Weights of a small transformer language model.
Size: MLP 256 GELU, vocabulary 3519, 1.16M parameters.
Architecture: learned and rotary positions, attention and MLP in parallel.
Training: 150M tokens, 4572 steps.
Each number is 128 + 24 x the weight over its row's rms, rounded and kept within 0 to 255. Layers, rows and columns count from 0. Numbers have three digits each. The size before them is the row's rms in percent of the matrix's.

# layer 6 MLP down, 64x256, rms 0.133, rows 55-63, columns 0-127
104:112116154112200121132172119091129138128092116143121101093088155147120128091145127146103111124153103165145163076119148154139166104160132110130149100152136133134117126180119111156116171145127115165123115151096132140150127136090098143147138130126174094157164131144162155102138112126131128165126108143138124146165169162146094095126153124159142133136151162121120135134126145100091132159142
114:137135184158176141155121118120132128116135059107128147134100082089144111143144143146113159106123101139140130099157115127109107156115097152152101158053091156162117148114163126152106112136133144091140123130106121163136154182113124132153132087126139139148114139145140132123126144150138168137089129115134136125158134089147156159131093186158136140125137130139183127117106091134103143111149
106:128141109084098128107125140113133127115144100182131134069126122142115123151127143119130131160160141155150103142144108123098143113092121160129137099158124133118112138108131123119158125095158135142094151125105129157137131149105170164146115166135121124080143091117134160141107139105110094082175108096150158134150152108137122100127103125164158125134128124118127078087133126132072149142077
106:109105113134126129119083132113111134131084115181129090140128127130132152132074131127114098149109132147195095120149109129113122082099159094132116137163050117137144122119111089139080138108129053165100121131152127098152119140140127146110126152186149095117103182112121139121132147136089109144118143128130166124139133188144135148126157165116117150158124135150134115154147160096141156117143
097:120148144142179150145118163117140129110158131092138147117134138115128148117121132148123159116157109080120147106109129087144098150119126137132151167157129158154136125156153138154124129129148168121135147136098135076151150133116126110115140110112170158143131083152126126139133114133086128154120113113138103102132123126131130111159104115161171150204107139134111160146130093135155117151128
093:122128116137112171112160106141107146132141105124130124137118137172138109129130160107136132131109108134161134130123140161120110091152126112126109104129151151131105149131145119170138125097105116076144116129116127118102105114148073137093108117088109135116120131137166102107163099160172200156085133102122138097125139147098137110134098128120091103125123128168102126138107122151161127099115
099:139137137160087113155119149134128161090114092075137122130128108148092158117134148114085161100137098126154141143117137108143130149112172120139119114113084139128153125109158144135127141092090131152122117136138123105097123129129145130117089095095148128098140143090112130098122132106168166147158181198137142094134128101132112131195144160141106133150144131126135094141098161163130143067155
093:102119144120125167149118153111117115125174140138104149123115153154127146127127148104108107131115122113129121082141106122122093098107158135127175141115118117138056127129134120118102137083125118119120112159127135137175142135114123093110113143077096108110120140168111106131149118139141091107146119114158190121121120120134132143118193145153106119121122083141068154145129120115168134133125
106:118161052116134128105097125131125146143112123123112136143144122109129111147130113132100100128147140155091134126123156065140134136092142176140148105060107097175121166123147168108156116106127138169144111117121114121139119129103119182094139130102117104114139118153133110121106118201150069118122181124113141139082139120131112110136096102110153146113153147101161125135110157116074126145118